Part of a small language model's weights.
Architecture: LayerNorm before each block, learned positions, biases, tied embeddings.
Each number is 500 + 25 x the weight over its row's rms, rounded and kept within 0 to 999. Layers, rows and columns count from 0. Numbers have three digits each. The size before them is the row's rms in percent of the matrix's.

# layer 5 MLP up, 1024x512, rms 0.0234, rows 120-174, columns 128-255
093:566486470505508501522503483481517506501536506499496499490504507497551512523542503489480446470478500490499541510492454500517459513496476479553460470504542509503467502487512513503497468522474512498505523468514502546506469516529528524519535485491431540417531509491481493462498527532576490532498522469492491454509451499533459524538528479499518493475499480497508486488495507523511488502519
095:505512510445441495533485477512502479530537502507527531497497458475531463490478502474458500509502526495536486495501485507509505509526497490497505509511465493495495488483514544475471475508512508546486513471534490544507492494500489525502540490513541548493530493535533492501444551456491513557494471550496524493494540512497527493512484489547508515489523517539536533471540451501504457485454
103:464483497524504538543491481534489521472485511539510491413503451469521525541516491483495474484527469507509511488499504491489493525487516528551537481487450529492518518484485494523490496501474506535470474532554496499497509425535518491505516447530484507483504554534494519509516469504493489507467517559475522456511525436480503454547517494493508451525487523535500492505518445507501468533513
100:461455508473516516566526533506502469533498514507491519550496517540511537496527511458499466497523505516488476528489465527494513480485480503517481514500500451517508518491495467533493489506465505509499495553512485530488520464532471492486449492458489508522547480534493518417474489513522474543492462509481468494500513501524511467485498502549495518545471485504501498519501464530473537490486
088:485488561457468477488499510442498506511476526518445492477532494508521476482497546465520524518522476465507499472517540465496491515517484515496482494458469501539489514445495497468464532496476510508553498501468502525479488471533464508473472501490484522500543528477463490427475488488464467491495508564490534503491560498499534485516484506484504522491498517513521478510496500475471504494465
088:552484452553490476490509509484519501488512494490506461500491496516515496475477540473508471529545447499556501480492489514568462502503483507516496511471523484528484480515507545514498468499467476503476481490509467527523472519503524519490519518456515496479528504532473533502464444471460502521502460520483500474497537494486471488487507511501491522525475500500496530484502476510535478515477
103:495489505477488498515489440468476482520519529515552464480497507537490511495481495479523533483442508506465506534471470473480484492520468524507510508525487529510453534511510476504510479495486510482514500480485490508497511534552494489464490484536452525486455487521493533490524520523497507487461515490545507563512519523546515510520463537548527550513526474508502495526508525506507483530529
096:496527500520467516549472503484526513459542494499463503517528519539519529494494494495531535547498535509549493497517518507556471492478475498501501501510506493536514503490491521466505528432462488543520528519491485504439498508512458511513460532490483558471508466528465485472509499528537471498485449485475514472516488500480508489504489495478473538513444490511509469470474489551556464531526
098:470488516532515454497496474494495502512504489492516535459506473473474503526478487496473485494494448470531468482435511475506516502513529498497530523484536530495469523481532493486507476501523504570483503500511498535515534471490499503523472463465447515506576487514514503502496480515488501509497466465431460518527493513520477464468526462499490506527554538519517518505495461521483474507500
106:530533508487489474521493535488524482511485510477553514517511488465494547520482519494474517510440486502501533494488530493511479499554506512494519473433500521500486503479501501513494481505520477509506522436484499502518487503506475479493486528473534515507569498509505513479512470533466512506495489529493458550523509509490506494505513503503442493496500506520524514531486473497504524497491
103:497507459532507517505498481509447457480463499516467569499491484478510481458524458508515509493512483500556519478506482513491486509533495509506479500493524491543529507506496496504501465554523514517528471544483496502477476457501495493510498496520501465465490520555485502512487486492462477484523554473482524485521472479534519531516493525489531524532492490538528531491519486535506520482516
100:470497557523509478495498503551533547530541504492447488479516477477481463491521509522459497479543485483492533461472543483486516498492508467487476452494514504510537513453510516444505494488495500496490533528537472534466529486532513525530488511521511514455534511498470524478508510447510494514520512508504476481519551500529486505529509483490510480541495445521503505525538509512481502463492
106:489483479459511479538474492492482472487512498508513470469510491526568507520485488522526501502454475523560500484486510511524456509526468476476520508448456513479486496487543522540493524519526503493497498523530506499494502480490532503516489538510459462521534509500545504495520461541542484569468506509499487500504473471481527474497504527500454519504491504489513519507546491493515517462511
115:515441484524463482484486486465429504549545499495478481506510498501497527501478493469540543527486505485474496517476533478510497492507505480477480510482520506521514562517518516442507510520488503474435520489489443462513512513552511527469488534440498521495469502511521497486479504474515540471495499498505445530520528503480522534516483455500491506505517478548495511521504525552510484455471
102:525485552483490468497522507438527492513498503494487493489526522532481486483484507496503485510465497482506516484525481510523487483487473467466495511492506497521470513481512473479520505486456473507488518466506523483522532490513478484514492516489491508498496541543537499492513491555510514495506548503468505472504558481493490462493475474456515473476538485520503481468498528498522510461499
102:558459479449485455535530498524498529487499518518485517519509493525528495532440492506527528516455498503502552509477502488506529466492517498458507500502483489478539506491501470523482496519506514514505528512496513508458489514507470458501463532494520500509495528489490476469489524508495507501495522553443471457547506500524503467552526472541465507520524492532501461480504498497522513482458
109:508463534457486443524464492535469490529493474486532468502502469491516483551469501481536527533451460466448508535469487464500522483488558512497480518475482523479533529475497479521534512504515475487542512471480494505485453466510490518500488529510511487497515512494524530482479506492515495458530498490482489516516478497493459477520507528471480559493492475498520505524543507495511536498452
097:480484488476451468531509456504544522485524491516567535518498452515474470507481520457501543521511471512473478510523536503484531516550526521515519480528511491494479520468510482501492526522517487487509540436510522451492533507557543480570455483474495541498502504490511503533518507488461478483475495524533516477479464496548480550534488461512549526498509461502531463489526515516431480486520
103:515514498517519491473499473514500510551546544510497510498469516487509472520473470501494493474469494508464516503492504506481470469464480536495540481496510526535525510498545522475488509492484515517461471501483464478493473509502508439525533484506492460519531481466509490483504501505555499497419501552534504503503484510513491462476527540500513475480440484473524463467527522513507513485510
097:501513520499491463498486496504506509492486502496519449484505518469478482523484529505476511516482503489541545469477492504520506512507481520496497480497507475466496501523497460443532465536474469566526542523447504468506533518498504477514480540521484513455500499492490478510518509507545470517532508530526496519465525510488479471504514454492481496547553486519517517494516463540500519486503
108:509511503472456479500495495486501518526512475507487479470488517469480513534511473510516482471481524459495534482453514465515501495554499470458469487479547498510515555504516504521492480491515511558529504526529490521504505483489468525500517527476521485466565494510479514487481493482533525489500480495477473491523511492492529456505526493493508493512474553505506479526526478535546544519508
099:495499529511483508532469491514488477470500504550486520525497483487535494514489441483502499528521508532488545506496500520542483542526520505510488468478477469481513525537489518493539490477466508555470533527527511464473460474488488503511515521458512493438516476549534488496521479522493498476478527538500500487512487471497522499499479473449515496551491588509500532468535471500505497492440
106:500512502518499527505470504539549493552519505541504484459499522522452508477523515501498510469527518478503488480515546506461493527493490431501569499533509517488467539453493492447513486512474483514458508551516471536455500512534497486505542470491459487488556539487470513503473503497517531494521458563495495490493538490519516498538548500482540490498478426497532499494516477492488503477472
091:506515501495539459484501521496471503511531511532506510461499458473504467560436480509447543495541505497506492500444492503524480490496491508490496452501479493490510490506555512472490506435517437498470506518465518485471510503484506477496518483472511491463516482502519474508506476476506523510466524472524513513490501472506476494524559489528521532525474480513525500482554524535501547466506
090:463483499521478514526494501467541472488503509514456477469544484552470511497495491464482495495501440487561520491467519504488498492495445510532464449479549492538459527494532477506473525506490500543504520534463518475442517480513534467490497495508483487518517502517455490486524564460503450480473478493487484484515518484500478513494524509500470475539472477517523506483482465547543516507522
110:547502517493492467567473500508534464502475459520498507484504512490523524529476497509515511488498546519480515505496514516503544511544530504479472477499498509501492508497506509518492546504507473511509493512518489512476509469508518429500487481519473557512522520511482499499528498517542518546522487498496491501483508503498522483491458453525484507539465488513511444490543517517501482489500
091:523525500492516479549484489542516527462526481480491504530546487517485529512499501477488515525509522526509467533519487550464498483502466480523494494523544457517469495536513499488514503518476503461502499523488514548499525558555492490530533520497459448498485482500507500493542481529500514471470500470518516476493447488542483482512456447494506524486526454512519461520516501516473503502534
088:462534492457491512535503488524550517491544503489490523462513525482504529520465523500495468476477504487503489455499510495492479486530476475496536525521549529482477501485530485462494509501518426505515540458528489506458499500526505462512514482507506546500548513482460510478520507496539517483506486502436489511493528471503469526542529509486500505534474484517488502492486443529481517501532
099:555515524480487479481530461499474484503522480536494502444477503475487479561447502461525544455530505503496512495455517496465511516472527514478468495479486521544515514526522516526506548457469502473481480501468497498480456501507515460505545493493465487501497512496460505497520498521514520495462500515508528534460502494542494501492505472498483539484480485536519483470534480496514496497497
113:481506530469486508537492483480516463499481469545506524439489503494542501545491545485496540541491477524519483511503500521472501496480476507462512483453509493469521500503543490506554498480495497520538509521506498544464497515518540461496497498496507492497503492524498510485477482546463522523464490539489482447473496491487524488490498516507483520504449515505545486497569469483490523511438
100:498457484526468477475502486503491513525495489500539456498478526519525493516494533490498491488474502441521541459485514481516517454463523466508486471457528512533459528496481534495525501487461502542460497512484480494506484495505485525505527565510481495506499493531504501481496478490504463506500507508493478481512544485513519480490479482494474503535513545551567533500503473485518494511530
099:521469492476535476551517527519507497479499480494475481512524512501520547522497540517473457479511495461511514525468482492507494467468543532532494508504510533541503486470535515565471482505512453525521522485526464533496462456564531449494495453547478490486543486523464529511488478493449490546502469527499475513491489464499484508495544513525495508542498495473556517513481445509534468526510
086:513523506525520431452502448478483508463508500529517478455494496496476516488460507465472503478482509462488563467456459519515484469473461493534469473478451552513477506519556496501496475500487492511522521484454501503487476458546527464505565479456467478479515471486503499504484450508525537513504457482494543516528520501525505513562531505490510526548488530501546522520540495491485517491481
092:517502533546503446469492476487470545510499488509500508498472511488478516539488497451522517536517478509475482486466483529543507508515530518482526506468517563486535516512528505474530482515530488518513496517463466540484464488538471505540519500473497476464501507507457516463500464537509511487492496512482503506446477520456489506522527531539522518541510508539516476476520486488485553482471
072:489464533511499498510498489541475556506520494499507502531479467519493458461506533454484503510501527497520539494507494490515476513534445497511472512534484500483467502524483515461493463478515506472525504540474464493500514539531497482524515529456517501500501458502509488488504514466501503515491467500489483506495506515490551442515486487492443529487523532495536570501473478534506509450477
083:522479532520508477509459471530471456501559501520452495487509505508502519496436497476478508481510482479478523478490544535491467482477452444519495493468489522488526522496518525503533506534482489493499486492481503534447514479529519505509504499498457501473539499551521511483490483510493501440483513530493519458521515475515518493528499470530498519557510474524536498517539483492555524476502
115:525476526499490506496470470505467480519531492526514510482482517493485467476510452485530505472469501483499501467503535514468481504487489471540529511513485502490518526498523547505522523513488473519473490468520478441515467496516481483526500502457499485482484517547504503548507455453528501506442516513485486464506546521561460493521527495483473529518532538543527537504517494503545503460504
104:465468496522486501508485458461494526478490481503483522465502517533505495538496455492497496511477544489503542485467479501475435466524509512460556489467510494499562490487507588513507517491502503487491503528506488514501480463529487475491470506467481482502560534540534509513479489541524496500571520543482475504427480488473534475514535509461501502512521529514506480510512495521518552517488
094:535457563511486504568491504491487503487513502479386476533616514532491509518508503501513483505495492466488516499518483504513488487534471463512462463494469527531494502520506513507492520496527491525508503502544487482492499496520471458519463488510525551527493436527481553502534514501521486523490516488494492441488502521451499489477482434484513476493522487523495510493513484512528507465493
096:492518509492500482511474454484446491490523481514498504481497494479492500503468451511514495489497485507510530476473502503490530540523508537510513513518516520528462496530514517468533528515471500531507483537511511519487494494495518477505536465524529532471523496485523503464501489461503497518509513514415488472466480511480450453481533519531494491487475505486495545518525481530471546483488
101:492522492495463509537442506497538490494566495543473516490509466524495486490477499493498546499500534503539502497519506544504500516486474524538526502474485499508451578529500503509500499448461481522471514513492502536477510478525532505486500486490488513466468475501522466484522488519499464484471487514478515491505511498448482504527531513463483501533513508516512541491482453479539501517512
097:476492526536517491504479499512518497545480510522489457493441541512469511532514533512518494502488510484513500494495557507496516505414515436494527527474517457506499471529519508517473485524495509570494484486502491485486494518508517460518494506490516472524545492474469511486486489510556475518479499510546502510479499498512516527527527479486459481520463489470504532470524464505482509472483
094:472497453510521487531505485498510487509491496479468526456531507489519489518506492481522490509548507456547519496514482523546517461524504484550481479500515534504518482470524484468481459536543469496507479493514467478501515524534530502500489507483433508515483483506459544507532528507486495480529488517489522539502507473500502479524484451458470502455485524492525468505490481516484553481544
110:545477511494511472544502464513453456523498490479504501502493536509546507523494481500502507507473464460486525502492500479510456428498518497514495503495494504499520525522526508531524486524474474497473498522525468468505459480524496467510543524505478545487529471554504483488518499501505522493529524529490456512471451468523507507510504481510514493519537489534520472508499516529506485518487
108:499515490491507468498492510502523456512517466520505531494481454506530450503486455495548522567502496513503532545494503482483508501548506485506493468491496483545499516474499535497527534508504497495462555487482515542460471467468491499542509499450501509441487483528524521534477487477511494467510532477493508462512475492491519499512474496509505523526483506502512526528550494517510502463479
097:547520510525463501493513494512517478476489487522485445481493520469494491514518526514510521499494524515462505458499517493488487500474509532505521503478557503484515499497493460554487517476513531533523526537485495495505472511490499460515494504491463499499477476570496549501532475528508507549481526492556531533480486498492498516524482469449472494527492473566530505475535523491514478463472
097:503514545589489504482494469477483520480511530512527483541473547500495497478499498504501511508525469486537554492496496465525487448480494482493514530478501542504522507557504498482482487482523493553500493523528489472482491503482477469525488478506493459481486474501509503474556533468544486524516535527520466487463468476513564501497544485504506514539510547506519466522492505535503512499484
101:463481473512482499492501482562484506536531460495503524513496464532501521460511489506500485541489504481450517551511529462514516522498510514472516500491505510510466501477488531564508507468543483508480455461493452479543447485499526478502515507444522490483528491534436499499506497556498538492550508519501447493527498470495527463498493500498457539517509459506518502485497481507559470493511
112:505510497521505468512545506478479477493510530513498543468510543504509516503490485495515469523483448509531510456482488504495470497514503508533506489474494509539498515484515513464533497531521510514490529489489503531504477512536508452499467528483472505509489456539478510498537473537483507518481525505458470510491465494499521512488515489454514464517458495517518538545546499492521513487481
101:480469472467492513518521453528498462543466478497535458471534476496514472512464494447513466480526507486507497520471533462468540523524493537529504504507479510546494534517539490476514519441498501533470457523512498488515516505520536487573478468474461505439519488501494525522457535522484503524510514496530484488466495505543523450511485478492517505525536528535489471498486490515493457518538
075:474521502456485500559498468464467505511505513461538493510490501488520515454509496448518495569481503507496529472513472529487470485509505480503467512501504531455508501550500541431525483514476490495531568556526470501497483517547509503465489521487523531529519497514539510484516483507501504446488514492493513480530487492472498531494451510543528480513487498507503548507509474532524513522532
110:528498483465503470500530488541528506471503477523493528493501458524554465483519479497504527554496488508510497472498564580463494480492479503507528449474482518502549482466497449470504461496487508513488521506538509457437488495450471493499493511512533501498517521561474492527532421534494490477517449522495473487515508515497490499517462517497506506513464492533539501492505498505533496454511
097:509502502563487491481482483496484487479476496524493517473530509493485506469481483514530475539513457466520461531517515525489507476513498474505497544481531456561443555504487527460540536526444464498529520525503477514502508488501540482512526507488520477509476487475490529469509448504463501480504486485523519502466527493498467499505531509503452508498511448507557493505507467495441482452529
097:536485540461498477465479494514524507487509508518471499489493511537516470533472495483500510535468524510496495532494536489518494482515491499512518491501499438512457488501496456512499509519496471530466511476472453505475489534522521477475524486508512536516504502489504508484542495513509515492493498465522544509495528496480498514522515464531456547488513497523500463487516458516478531471530
102:533493514549479508472493551506516463462492524492467509499517509481489490491513518490483510501534492482546509500465498522523487481503520519489452519503540496526474488498489487489481528513500483492466543515503458506468510458537497496496501482539500517515478478478490559499495499489480477491449477484525497470466506483543506520476472487500463503510490533501518489505504497560520534487490
# layer 5 MLP down (transposed), 1024x512, rms 0.0217, rows 120-173, columns 128-255
095:433518505511500511517477508497505500517505435501528525515491498506475542460517503515483538491498499532445481482466512505478508490519513525497496538489427508496538540499492483526496537482488504512509471498528468494483514498455478479464480512506521496590453476511487511484467483490442493482495490552497454511468536507494530460473533522485499500479510467537495518526523486520487486511480
087:513464536510569506513501515502487503483485524497488463516485507517494513510517521478509492508513509514511521475502476485551477495468512488530498455510505543488479496504522513485491496497495472483525506487498510488509499486484533488511453509485473492509527492472495522501538479475507524475494472468544488491535511495485532463504516514456495506547500521482519494541515494518476510523508
104:515519485538491506523490527491451500521508519566499522494492493527497511524486447505483495462536518605527464519505448491527518509516514489544507498509515487490490506513424489518482497490524466509512495478537481540523518524491491510535486450559466449464441476468569497465477515479465458535493526516527486513499471477497487538499493501486494477482519497520505498525480519502514510473484
099:508499489475516460541469478505498518463539541507541505492471489528505455468474543475508459497491496513494513468467495517503495497446493477517498480507493506498459474513513480539490486558484471503508502535464524530554466479483526481513467503455501498516498508487504515527529502466514538498499474469512482518526466495495451522507450487534442515492508511483553487552526503491508499517492
092:459535464514517494522518467503528542479479482489550502492497519488532528495494495503491506463481539511478471523497432496531556484518487509532495543534496521506517496521509497478499455490500484468502499496520493503517494535475535489539508477471508495516478480516477508575475509498504484509562531498508493465484515513475488491499510526479513521502489452480495504512499521482510522483485
089:477548536520489550511461491476559501548484498486521480527495498464498514503492505519477514489472541512509493499448496504474504506475503521491494473520490534474505463500472472513518511461494491499512521560469500529491540523464556543483543476484482501482494476497489536486504530514485500523515494519521506517469472501509469532488493482494523495493455521500509508499491496446500538522522
111:494515533523491536503512540495516498493497485478445506538472473450500524485531482526496485503582480514510454486503511524513530506486542462517496482486499468460532467484501545518501517471480505497515550513516481483531474488473527508493480531481548518505532522493481495489452433488489481502543499527483478429464492494461465500489502478456482489519497502503495504483494471527499506481511
089:456508514436466526563477497517503493478498537500533539487490560487539525550510479475535510483535489449496535481473482508496571481526503506521489488522505469537469465507534499497486478529513532454497497509455482500522477470512499519472531474546524518561491454501495490519487517449525481489535494484497519535469509545515491512489562529547505516511465517470491551498475490476507486554487
106:544484501489478530518523494511490506523519505537534526473473520533529485508495529516498491503515489496548507519512497532450483520539514540505504511452458441505554505515523534543537506507489490487527516495524546485467489503451508539511472467469490491471486503488482475490466519476514485495527458534496470466510476496481524498503449529519467511508477479504494455480500514520520472504458
116:461532483483522492495489491514488446509493487496489449480474558472512542504529479511508490496466506480517529537532487535445524465522486498502512512552474472488487483503497516546569483522477504463513477476494536499485499468475523478455515522511499487486492480492452512512502511477474452477530480510495491462480505461530469538506526505473502509476489499492502464534462477446536597483508
101:474521510460532486533514523471487493520509506521496428481507509513502554478500498542500490486509497511538476481484480522509518495527484487488515512492521494514506466533520563533459491459491507491504474465479500463516506504491509495489487503524496516486495531473523495483510510475498489532471528520514512486493505512489450504467469486550474489493480520485486489494532493457510524506472
090:571504507503510516519457477485539512512482527500483519489494503498538543530504506503494481511471522494515469516520499480491515497469491524515486499483513483494490515477484503523509484533509497520491492491527519463541489510539493488449533476484513498490491502504476489490491524478488502501486486442526509549510512549540493529482545516496510489485554494491464516498466515482504478472485
105:552499499533444482519513491505523508518517521470451460513510484491456519492517564470527471490528533453501484502512520522486525503456518491506520478548519450527496506505511494476518501496452447490490516492530485438522525509519520510509495504515513521451463499451457506495522542472489460499531485502554504490515490521538522507485501537505502513463501466543510492486490501501506477541498
109:520502539524503503513501460475499490500488483517505503536484513537525507459482504459491502490558511478549500528504458518569549467489464501536467506495534484486468528454492447530474472532476499469533505502543525532472458471477509518513502500493500503508499519526538481496524473484521496518476497518480500483487547507474531476477480504497510526517529482479500549479529505482490510492498
106:454517518500490506536469504482461469482531528531489450518482490463542507510519479474478497540497463460466546516486518498499498510503500559509542481482534488545523495502498496492535486511520491514504471547509464510522520535472495510515442526516499519545520519504468543504480465488521484449485468534524497489459496514560519492481513511487506536495460522454489502529468458498504471488462
102:464516502497514502463558432540502493502503496504499494471483503552491496493516482505474468506485506492480481484488517461491458485523507501505497525469491530503466485444498526504466499476491485520495467498516475492536553520499489502466493502518501525476487497511480478540516494476500549465525549493499527517482509439515505476509494499499499512495465487520484490470521508520464473508501
110:508492479514537496509470522490514448526524537485501481505506516501456480554528507542540509473476487476520551470518501563526514504545495442521475467491526511475470472512558535500514483502490507473440502482500524498516483490499539446501490470507453498445497507529483511514495491516521495501476499493507508476484461516486472520489531481492517517519497501503468487498492482487524483560490
090:514475493545542498518488469484522493505452514529500502504489520489514504522494487534488476503500457498487536533478462503533455470426542508493526509493503500487490497518508513473516503476475517511476504464510523501519524497471498535529525486486477507483495492523521507543492471483496515458464516540464531496498468535499509474504481516506531490518475491485504534500494505428515480527465
108:532526511511488531507455498484511481512539473510493473537475491518454527465543490513479476546517532516506491561517518478507513484470498512520502531518555482504491509483486523487519513510489458499488483497549510524501518483515487504511489536491496457494509501444491503505466493498524463513516480521513530495464495492528503493506463512501486498491491477509505490467529508514498556525452
099:497492468494508478495508440480507498511477507530554485475541504501505504494455489511521503556492464570501504478510483527467482467530483495496520520521478514523546501539491512536447501502479469496510495497505519456487496486519528506494487491493484492500509510521481500503495530531479507468540527489478508529490507491508572567442488517520508502484500493517490501509483506491534473522481
101:449490459491496507490465537482499481512495498520477476526475553511522511486491461488487471474526454523491508460518485476486553464518501547538486514488546451540499513498508474501457481525486462500551500512478469496532510544499551523521507477533469463461490469511510486463523479487505513458482493495503524473556497509521485487501438485478502486528492524441520475481475546510488497449497
097:485470513487470490482479541477536507467503494541525525532514475504494464496459468527476491517529494616477518489469489475468528502478509463550509486492555498493494490448461541495508476484584496519513468462526525517516494508461527513437492465479507510507482506492485512549537488483485538522515529539489479487478488533496503489515512495495514508503473493497467477501495487499509492557494
113:489467511473453549490529502509525557520523466507507509513524493488555523499496495463492512504508511487543448506508491507458471517527497555486467514512505517500478524521516497511516530513474454482508496457498502479524485483521510496457478521520530497505532497476491484505455494469530512519494474477561485466481437516503512478503523516511513470496522487511506472489494482504531474480514
087:507507509489527526529494484488505489492466518453489497531500519540460480487482477506531510519456513454463518525522460557516520498504520474488481518487561524502527468571529498537531483522492494496498513486509483514505483520485493509523492469513514518491506460515495506513484530529516547481529523520507523482538522526523504500508497506496504514483567482491509486541469491439496540542496
099:529515518543517546525527525508460506444501538502486549475478503478515514467492470541482562496494495468453493501513478487491466482461492506511540526521537509457484509499485497506501498481549474471485481487518538493543496494478466487519458499489515491478509504513505494550521519521537525519521539482484523532470500506488496524510514523491479496488470545500479442495468519493478535478472
113:504511474528505478503493488464477491484492499515511505487503497511507545472506493499535485514523495543540508475480497516496527522507499591494462504507497500507530525516512502468498504510543457493467515496476549538480513506507517475451498490489482483526490500474562497514465481516495449496485477466438544518495505497520523537474441492526471532492574494532476519478477515537538468466490
089:482462446505502456501512480463510521512495511490510566549467488487496501499477452529459508474523429491489492463454451493522505497476507530535535518486503538508522515482516465467526471492522538512489494491505516498496528442484518552504499421511493520516531535502545491504496499499465477490484501500476471481508544517466506547484495519501526451516500543502468526502520500483528543497478
092:505469510502489475497497503477492554491504509461532486537492522513508480516503534532506516493486477500498486538527475476461540504510526492477496528553498490506483527522485501546541472516488541504515458530475525471522517519512489501534469464542502482487473511541502460481483474508514477536471517477501513478490436526495542475463491503481492507488488484515505469478458521549500480554498
100:502463453460539469537546507479501534497539531499460490502464508502504456495474530508507488503489521486525489457495489478557472473513484516489507528520520481492507485456530505497509479502511541478479523493502461527538523494481492533504550522535556490521471498476510462520491468455450537471477451486492497496526490501489533541474507522486463498473496501482510495504465507495522499491501
120:496504468471486482513492496503472478508476496520493539523495524556507508528506485517533480486504479585488463527524501487458541535528546552503480471494554509522555519477451516485478563493500492497549515485543483519465473483474477497492469465489484544515493510515471523470511470480478488497508494523474485459486490500529493518482462515498485497486472447510510484546472481478490473508472
089:505482477504524451496500451511495487518496455515517450469494518518509475450487484549498470502467506523462524491522480513496532507488473510532502496482488479558497503513538498511457493499480481489529501458466542460495475472486493499512534472480437513500527503487520498530460520485485481473469499464493469517521519523507507498495476520484519479465492492484521527527551492480466460498497
096:479503498520479553478457506493519477514526505516535532455492563531489434486483486506483532526529474523481507445518488461456449512498472500476490473522495489476462531479476496502496467507518498532459479485518509507494543444493503498502514555448490526515489559509513509474505478507490482473520491517466486502506522537501530461513485507506525509474490493490503489483540487482528534470485
095:487531504468446526542489435473505486522495528511481485484507504467484480459519529522518494479501519466520483524490507525516499513495530521514519508524514473440490526475528507516473487531502547498510523512540503510507490527520542472530507494467537476546523474495482474475508504475490447477459507483521508485501487501506489489449507568471547482485483459511493456503455506501497521526542
093:495493504457509516520500516508482487478523522493542497506495506565532470534473491518516497550466518518518519508504501531521474489474507477482539504497512519512509453540509512504504528536478516492469465518488490496533469547477499481485477488492530488503501539521507497529501480477509504492487484492489489522468470549527515502476487515487471551520498484453502505448445486467514477505488
071:536513484478503513485471529500520502490501517494563511517495512530465508534487504505495488487503503524508502519482542482496516492488523487516504482471538477500527523485514529517524493475508497536499511499485540525507511464459547492499503455493499488484466524488483527467467491506521482522529489504485510505514461477524468495490499523526515473529524536493514548499527503481521482481508
101:499492522510475500527456494500458485520522488558481491461506508510517496486473502478517490503505462492489526457463500514508482512513489477518528480478497509524495568498534545515518530505477491500492525502514480492475493478528519473526490502465495497477540465529527514459509485499499496498487511533476472472481524483501495494520494467520483517552487484543564495528539458539505528489457
111:487448528553485522506507575505482492502481504499506489469486533481467513523490514502444504506471472514470505476489489474518502508511539541502471473465502542494478469537492489463492454516507497508506533522469492547472450490495493529492525517524480500490518504521519545520498483472489505492493524552490557510539489510467493544531492421523484515538521526478506490533448496495498496530492
110:503544507459475522508486477521467459521473494553488512497499485429516500493530476537512464441506494516488448502497535501488528533517508482516494484502441483522516517455492479483483506490507526487540474510476509533458498531478509477478520494513503522499490532489479543465505499530488511475550510506530464465504552501482508493522550491482548512521512516472477504502531477509526480486509
096:491550486499524521474476469464522517510476500543547496501452474462524478510474477533490501449483481548469516485504509454523520504497486506512486542463499491469514512524480505476527479504448515498546495496512508484483518491504495524478482476451507447484530554449508501531500480457532531553528537519550538509501520490500485517490495496524488529512535514461488486491509523499475489502472
094:513489505469539487500505534480496525505480519500488473497496486481518481488498520493537481539520489487501539522501507432484516527452505535502523478497457515511509480460517498458476466499534530494483519474526494515501509492509532532480488516493486441533527479519510493513517519505509511515522498511529478514510504522508491555499529520498498502508519527498525506512482506500497498532501
107:545510503504472475494526523537495539479480453507500488494459490517461534469478544511526510515535559487504519519508471518528477479492489535503528518486520509477466514531478502497486495471500474460493517518492529515518491491535488461472507465542493499428506523485479492541517544505489521512490495468505504483530482523492472456497468507492457459503486512501481504476433476490469522539552
105:567525477460471475483520512508487506499505512491530546541495467506489459466457496505489492481520504509486529458521516485501487526567521517524500504479489503503471534495503493475492524525491512463476491520478522505543490488477486499516500501516499502526528520524521542528466509514455502459491573466481478483487507512550492493460488548475497488515496521486486509501504487512544542488512
089:504493506496498495474504492478546510509498472502516464482491522494450478486533468502467522499535506487498501509515499498493467510505523480525474509489524493512527452452533562530486549483542485524509510475501488513470517471512473501478515509490522481479519488462505503526486487512506526475492515509516490478489479514466489515495557545545517539553467540468453527525472496523516532501521
111:528472456502525512480505538526522517526502453525492483532507449507488499475522479487487536444547478533504480478506522513489495502480450502507513480470465469447504494514512519499502503441529538518529494467536528499467575506473466499458479522470495492509501529527555428477488470566515538490508524461505499481525543512496497529500497491486508488464501536462436504436454511453539508506506
109:514551570514478487502446561466517519493502539482514525521558492500498480534479530464513499485482521502512504494492495533499547500437477472491514493513487479466485484426500530498487512472543481480520427449514540488525507479502537536487476508481509488505533512477487502498547466477504518489515507517465468482517477519502520496474496493521483509457519492472489452521505460483509525486489
087:493534488463509494503493490531495519534515471496507494484513531508478537456508479519487458473498549459541531494533493517483472511487460507551475490505528467497462554518516518447477496533484511512511468495489492522519511502547498528502525464529497494548485556513526492500533528477501526465472475502490467487544476509537496490483524541493493504457539490535506472468507474524462496524490
102:495492483439474487545498549529480499543448502488455551482521492511547474487498508503507486497529498503536496488512518511473470527540531466533497551486464474481516516486506507476465510475507504458462529495458521469544445502518484460526503530517497503472517524467463496505518466509476515492504530489484552483476513488460521465494524554505496518505483477495482478447497496494497548485487
092:520516471520510519495512519442486507493463512498484529516511477530528483535474496557522526522481519497531554479528541503530533510455533508533494469498543494548544459543469506468509436504507501492530500552486522499507515514505530502481538499487447509498528498507525505470540492493579540531491527530527511487506452494530462550488495517515478528524491518500508502506484531503497523525465
116:486513527475495468464541538499478493490497499532487487483497522508508494510497513478481485516462510484469503559476491496496480531519523497511496510560490526529459523495527453477510501521486508483503490510534499505520502489470493458480488465525524537528464483523493485515528473488467467505530514451527441494521481493485548492521501465489504463516498475514491506543500523510538474475487
097:540485516493498484528509506460493548502531497493534500497494471493539527516504497497525494534527539488556468481511529501476539516471522474473489483469509497509536535520551472464488453470501467484518514484497434496501496519488480532509476503488524496488481525503502469490504503489563438469515487469502499500540482468496530516499521504467513494513471490491486516498521478551515480456517
078:518487475495495488508571488512488470513489478522545511484490500497526531465479532511525528501489516516492473537469511529482502486462506556456472509448521507571500502553488515542481526503482548472492467458467514457497465487478505473507480470546539500521441499496511459499537468480504528528515513491506474491487469467515519479472465508492476500466474498502515491481455524499481448487530
109:473527553530551486463516504456528475482532518508486437518535513512469570458509509514494528468492472466503545510520486483506526507542530528469524511519491507483511503496523493484488527507489522513485520542464499501472456490483513516499464540514476509500540458478488502506516532475499522475467524510461486507475524507532503506495509525513509506455495553495498520499520495500503513474512
099:471517499517527506515475501520499471534500452534476497461489511462514542486553476514484534527486524470530489491539508546530479496492541517496522529495531485467503488522509500503471474488490513487512491496503529508535487484463484483488504488515568501486497462439499507505473513493466517539470504535468508517528500460496497502503496471479462512476517505506501527509497501482521480550487
095:505516499509489484560531489520503479567546489482516472503516516528474504478525518489514529498492491493496509494473499513492528518490491522512562503522493505488532529514510455532526527528518492503496480516498539471477518471466473458502525493443512477486528470488539507504521504480484464489444473508505488505518520537525498518489510543475545519519484501502461556467479517476530478498494